{"n_kv_head": 2, "init": "normal", "init_std_down": 0.0, "lr": 0.0129, "lr_mult_down": 0.7, "final_lr_fraction": 0.0, "seq_len": 256, "steps": 7227}
Each number is 128 + 32 x the weight over its row's rms, rounded and kept within 0 to 255. Layers, rows and columns count from 0. Numbers have three digits each. The size before them is the row's rms in percent of the matrix's.

# up: layer 4 MLP up, 640x160, rms 0.216, rows 93-130, columns 80-159
# down: layer 4 MLP down (transposed), 640x160, rms 0.0746, rows 93-130, columns 80-159
up93 100:060191172142136122083146137162126111102063160124126127171175131103097164117113104135106167128134152134181142109185099133141119129126111075196178118128198111125169115141134106094116066187152086112103107121151106141090138209101122142107105126
down93 107:094162126062094140090127093136115098106125114173164162174139179104119131107127141190184069162120076115117152140156110127129050159132158075152122104127114125164125160105151173126129117122110141141153086075132136207144149108141139159087083131
up94 110:142076167160119137104101139113154125081137092097092088109153159153153161140127126129112123158090147123142157078145103093143070165143091069160148108118174102165164198073187076102111144097188096089147131195129070102164137186090171089178122113
down94 101:165107113090143096149102126196116111167143120125100118076084120136117113144139131112193151158158170081127138147112168135148127194175101172136191165125084184109192128130115128125180131126129137160109077123122121149106063117147094141103123184
up95 093:123119207091153144101157084160102123148129124172124148176117151158137097068146087111123143154128037109125138160171121117146108143110088119077142200067173139141135102121142123107159112084058161133127099071146091070135136121137191087112163139
down95 091:205156113165137092115096135099195159167076178110187139067127128105131102138186131141120132094116148142136144145129113078122152182139168157126190118139148166060151137110123121120140165146137111158088093123155163116146133117125139184148163138
up96 099:113180145117119121083056099165072102175159151129085152100145171148089138153138117154168150127169109114098170131159084097143166115114189157159131145135123173083109112161126136115210188165095152140107100160165102105137043154132099151175083123
down96 095:167182107159114115072140063115117171116036148108144133134122093137137159104142137055146120122080068137146167128073198139123109105117163137144121103117173145168130120142132160130130078154164077155127129134147114120145196131098148130074122140
up97 099:139092144111159112133144097171178078117164138145067126155114184165091171124120158178082144112152128045119128121111146160099056107143089130131163169127170059143135133130162164152080118169158134155045135161130149094151228162111152117074158148
down97 090:114105147164068065137097135166087146117183144112113124147035136096097124132142167214051114130132118110123132136116146113176126126078144084132158088171157071110099138191061129125158158169087162063195147170137077116114160135177117139164084151
up98 101:125114149157176097125082104175156096170173114121165103065092120060113085068136137185086060114150097139119105133140155116118125151187164130080156126123163129114132109212128104120145155148143118152161081094071180130116154129102125112121159045
down98 099:062181153135168137148174067145082125132143120159125112119168098115143132075173114124142173083144184129126109123158081087125116135123068130104092155119119046140129149115122128146117081138142161092149096148152097070123139150137104136102115131
up99 102:083161061196159149098142115080134080087121114132115132073118088147170119147167153151165149169154171154154119112176140142128142118160117121142109120057124161113112091173138143154089143190180077107101140102144130149192124100132189113154122134
down99 096:094126105142189120098165150154140186154127103128094123110111124072180161177153113104116090098137123113137120080110161102116135198137153121081101102167084123144134155131194094129134107075114135140106101142049062165074125131158046164155203135
up100 095:172122153165050143098127116156105134133071159144206110123132190153102107127118064205132101155120181161068116177102169120100087148099121135119183125147140102177126119123117129151099143170101096116163179112113149148110174170093114081095135103
down100 100:071178143136119198127102142108125118148128187073160133086196175145132140114160108187149149135085165153175120099141102080069141128139101113181187100145186131169092123144137169159113099156116079140160120092082107060144093158153143123161075149
up101 111:121096162129141117084130103154200103138128158103080139167123170178146111168112147155103096131103080178163177170163061121172137072130136100154162130128168160121121082124195112161117160106164134138140123088145136142146094160114182105068100059
down101 108:115139160179106126100124123121191126108147137151136113124160114115115089106063106124125183137109194122119078172119164144134108127115098112141123176057158172107178165180163161121131147111121102118138128167140198098137134135121143157166144101
up102 099:103141160121122129078148130112158097122109118151158145102138158133153088133168077139166128079084157171134157129094150114131089178146098127148126142096075131135090129131112129117156099123147170078117140105155090159181136131112122134135148152
down102 092:100163111115131146135124127109184142150119120137126124115103064198165103131121169141151124162120145152169135117139172142111165175087147122142158128128079112126151121129091115112141136145098093169118123143147136083146133049115111112128156118
up103 098:182137157131158132126171098147092147094137054118105148074175159103056132119088085111153106166126140125131091112119114177149124131105133140141117115138083126105180075141151154132124165169149161089149114091131073162121116112100105134131086124
down103 090:172197155168142090112155166126177118113112113147114091166183072171129115103126156111138135178155215132132141157133118134145086115099082087105124105111139096142068106101148122103097094199078128113140129126126163087149091121120137146153100140
up104 104:060192149157128125089151163115117105074148115139110162137109158128071127086172114139112172179129137109143104086125213158175109129106123123090158131162255105073157099147112100135149121096112124165095038161100170077123134126125144094099089117
down104 110:132185126099173113124123107149147103101181127156135136098169109174095188101149135097168048145104082126134146132118087177119114152175146163162105070116142112108137082173080103171164115138141122158126092119049176078143150183170130130156133103
up105 103:106151103145148156146160111131105131165138135167057225114117086111162117104210160126142148094129121130150104111107058127128129105184098151127153169143075163139039125121119130154084174172134146148161102125121086164117123116173114092123029111
down105 106:185147197144170138131114128138187133198134076148064176186107143126115153141153105121123140136094158116143108147099126168097171091180076113125151128149035090163145161142150127143080148137144140176113160136139064125088097124081083167087146117
up106 102:193180115100142140120103113138105136059072151112095161170139187129121110081054201104172095107124126114172183159084141077156107147071091148142146133143117142145120107113120135105167119125135148146162126107125108153158073173130087121150118109
down106 115:089162094080135210146117137119098113110110152135122157158136195119112138141080137141144037167094118121139107091164111139135115078153085105137148141166206202170086099102180131126090139099121115145193135092111158126127131139090160131176111124
up107 102:155164138118077123146125156125168135199165120111133149100155115157142119103108179164122182115074162112109126100184166135161169075115171190122080173102141206145152123112102140151169193087089100099094142113144120090071047137114124126108113144
down107 105:165130101119157157086121210088085148131100181184121111155128170114166147116119114162109188121140110123089097083118140074074106123128110104142170109126118096172112122141154110088140233080142064137120174131162126176123104184108110123112113156
up108 108:165078116182184161143166103114153128108146144153110048171080131121142151092137098154125099136158147136153154085092116155146145162096101092152074112099196107105171140105149139124076138112142119149113101137139130103105132121109194156107132133
down108 108:156159101104119217093158140095137129175112188119106113159159091127101135158126151086113090124099135099156087100105104098184160114122130138108106133134176101108147103081120132101130144115220147112150130111154153155175163140225141155184084138
up109 096:162069098172101165126128166103166134110149110124104090115164119145157202143098087135170136124133118108126105078109136128104074128099129117152100118126094156161122077138181173040097120155175135086112099061145109156128162093097107147147092169
down109 096:136133158190089170054128169112121193130150069102107202115105083101087182110119130111150091086151154167127126122088104131131063151096127153122083128075130125163152153151060174141136080140066143082149161087113142138154076120100111133157117121
up110 097:112139137130119141138138087108181171120095133115105144105129140215151095117124163113093149114091085159154114154127153127174158195055118179141093131142200090166115142157074176129165141082146081160113083091076090074057124131103125174129088091
down110 100:129183095120138120124173172129137088120081121190110081126133157083063112122095108156160136128077114099118149166085142146099162108161128146142161119143115130116096121142111190180113068132142156192121160156070110172127180148105126150103143160
up111 091:065171126072157147136140097137140148177145132175139197161110101084121150102170141084105169124097105112072112148129126123123136103138117100116168161172150094053147101134160141121110121116131105127099151108163150133141105120094112096150101131
down111 086:131104103113082158158115154125110128148149082098138108130143139126175117162066126132081101113057109146118099142089155138175138163146077117072141166188024178152094145129125199067135086126152167171105091194156111198149140123093145148109122177
up112 112:124138118094073154099152130084066096139079136174099092158125071108184132155131119100165120083166114118134134146149087120142161163102132186096099167193107106131136109128097120124182111191107133109149152122124149134155196103138131116086135090
down112 111:140073140116114102150141182143057178158111143084176147153150137171117068121166117064079091117201144105159143198155166130160169129164143118163111144181135122114147157128158147133168131156135114115159133127109150109027128071100085048145119101
up113 102:106184111079116145107121107142053167143074132083128109174143078115192140151158145083136136145144117106116106114144055130151086157137102161122120153129126080098178123118183077086125163116148130144129092133090171131154156138115132127160106116
down113 101:164129107137114108085136157119079139149111199099092145112151070093166118154101106133088128140137095114142103111138107099131119092159130091083097133123123145170089087151132138101131192107114144188136129183116210126120151135197106133111126189
up114 099:111095158097147179077117083107138097128074114156089119160203097085132123143097169098082070178178087165134134133060124100112113081134111082070137185154157184090166116120103108125195131094163124183152127114130135076091129150090173083199135073
down114 094:159081164142085102129146122146122120110089150093170098151079139060143141105133100118153160143089077090150161129154138134155100126153079107117184161133155058068184134147150118143145077078110155078150182190148103114096171111105185085141120091
up115 100:181181115129148079155084082138122138109132138153162115099137103117134117160109105160135133141128138099118135127135098172098204124151164078127129180138120177107104125115127075127128189137119159182193107143145122182156133174113103109081086140
down115 092:171135142144155110126093185138125106103126107114180136135118100133083114132115122126152104057117174081136112152139117151096117065134151139106096115090140097141156153130125168122100163125217187178202099116103171142143095129089148184128149069
up116 099:096139139169070131121148112139191101089124145117156142094103145203135108089156095134091104092138098158123074151170107098114102124145118113117089166087147086112127095134164110125092086098145156115092106112138132076101100177121169175140102054
down116 101:204130179130114130117129098096077141155068105101088108182146146110156145078147119155135144170160144152136154160131151152127143169129165102118136101081141177110102216120134171151120091160119124137152185143139109127103131106110143093055115154
up117 105:110152100167086081111137089150193132089133149140157080102137135165100074080177133166097122178167153109110084083117155094146122105103095071081148111102065130141191176130119137119088128121126133101126091082099146123102078100152194143158136148
down117 100:159074062095127151144128148200133116192124106116143104106087126130099181081114178073153172086142050075109128119120151117182151097150097133143170193096120130143145152162153124169185107173111135150162135117103147103120141116118095142063120149
up118 104:117153065153155152117163096139126141110147101131139107115170145155152204115138142200120084114200111128087107129140150135098154099137088080155173097104086116108140092112087178123186146099136122183092109161145163065166106157119166050096100120
down118 114:135123170103060107159159148117102087151072170121118127097100086181110172145132133114122100158109101164136183122102130105153180144142059096096156148119100081099157211084123086162134076157162087099107080176113151119133200134157095133116172058
up119 103:169168119084112155122154116076214162118123148131104121146149193151148086094120143118174113134112092144116184138127134091119189105209186085130131086117195054148123148112215078119073146136184088108137140107140133126089132124078144105085132151
down119 097:153122118175124158089103151158122097126192137125084147166015126120091194115151088096089146110151145082155136085121104133082123144131127147108139160161085095122151055134045138123158167102118116136113128149131119138154121126142137149088145102
up120 106:175108165093142081131185104110110132082136188142105172122148143123137133157164081092133144140156118111143162119098104086182100139238161072137113119113142109142136184132088101137120177184134121131092151107096109112123114079119089083111153116
down120 117:099088147153150167139114138157207134130110148091121142094142147126125127093138129100107122144172072149155108123114078059151159149186107100141185083084146152166139205147105158111120116133091161141085137138181129093075109128194075182129144123
up121 099:139157151139147133134119167128170113127177079201128129062123149133136105120156124130110097149147164135102079100131133119118141134104117103149108192140098094085139190177118163153143113201124151164048146126144120153155106095118093138115162108
down121 103:194140091142127145070105094117119176081127170102080112134126141149150134121093196150069139138083168115177115104128169166079102143100116102071128151126093119147112073128086113123146073119092155134189130139140154114089139158134082135165103172
up122 099:105129112130162069111107114170158092131080160134149112087146087143139181189172106187145100192117118114099090148101144168113117124090143148150140150098086116129117161081105139135052122142184104175135159151130109048147181127151125155098112125
down122 110:194111123119103156151104101083077184165124085150102085125104129162160097094188133095092111036120160134155183109123116119154116126173146110111173123173123111107123093100174082111173161126104147120148115120096082190158120078145134179171086153
up123 095:104110090123128147084128114119126131198095168175077166083179060094144154123163171132164169148121142165157140083153156123136147150102123114115152162119111082056066178118122125116128108139148185162152089134147117144103112167125207128150102154
down123 099:096141148135181091131169124152125107068052125178152110150171111106060127138132118125104090159107126142170125138065097121163129112124166071135114110112123145132162126093066074080148148132073193153138069076082142121153186172147090147121118119
up124 091:085088122125132164091118157152178162150107139125178107081158124128161167160136173105170209131122166126129058096126076119166163097106131149182095087117116121175110118118111110120059124107146072127101142114156102131021097130074132077149138151
down124 101:047165116141120133142127157066125066120112101149154147127144166123159109131089150101083084135099180140195124147118126130173124136086087144149205092128133096102074150094139141122121163085102101109189146107165111150075139127125139133080112131
up125 096:156067070100077120145130125139199126116099199078122107157163079176112131140095128105115162130163113124081139139161108181154128077090184166160173098116148113130142123147147141149115085095152143133132088123174118213149183144155072129093174192
down125 095:087143114091115128073124118154128098043119148144117181103142133145095120132103210129106099097184157099160073125136092078200140176155153113130121116113113136175121122139078084121177164157153177137108111107116150078176142164160165178139143110
up126 114:163115207115162160117080161091121071117121132112140141158195120161105140098124155132115159123161112120154134127158087121086082129112101103152126105160148076079110115155164069133201119136110162060180142160148134171145146116120107126093154069
down126 124:111146152074082157196126155067107130110098088110132051114154084092109127132164093195130120099157090133150078080176113106108155108156095079122080136133129104113132129080170135144178090116151175097113150116133176188081182107123142138148103133
up127 110:155114114186135151144118079130191072123183103083161149127130148111137104126090137146121107080158086111133163125098065114072191049170106157122159111146126135095137108096113158147189146137163099122104192133139123126139133153112107146155115055
down127 106:120107145184167167069113088152173107087138118133115130072122167122155087211134159131174082126118103112134112101123109106135149065172038131104136105131143139166140153158151175100114136138120107066114158099124100141098080093095076088059135160
up128 096:138138121135133168095147120080090169137205188116174136126119126165189125142144130153067145127158109080122183167112108163138055166115153110092149159147102109083103112149127162139118170130156145173184169161076099082216122120111061035117087118
down128 093:094086169143167125136153172134155115093060080080187103128157098120109110138161098172108072066162162128130139131101133114124122162112172124108151077112088103138149074104136106096135166142109150080153123142132153109148131102122150154115143205
up129 114:140085128150103166160077116169178122101130119033136173135153110160169156122144163106173087095097114146065141157090144219114045124165098147155083144113169101140084148150184119145128132166141124169096115170199080114122151150071164088133128135
down129 098:126111128066179167087121144154121096150156102085105160104098169192180129128102177135083122081145146097160117170136123091154136122175135079124143150100160114097064193152053209114126058129137143119121126133102105143130129160120110159112118132
up130 095:127149111114137123149118157149193090160140184100149155166158089129105114124155115159201137168115127082059103133134151144113130092158047179160111088156106152096160102143124207112104168151178144141142147099127162172103172114129145095158092166
down130 090:118090164156120143174140221138109148095189158061101151121119095136129077110155113130099137112124186183105143042120109138156131170175137128114140153112120129132077096168143087163113079119100098095117127180140083179105125129135082091140107102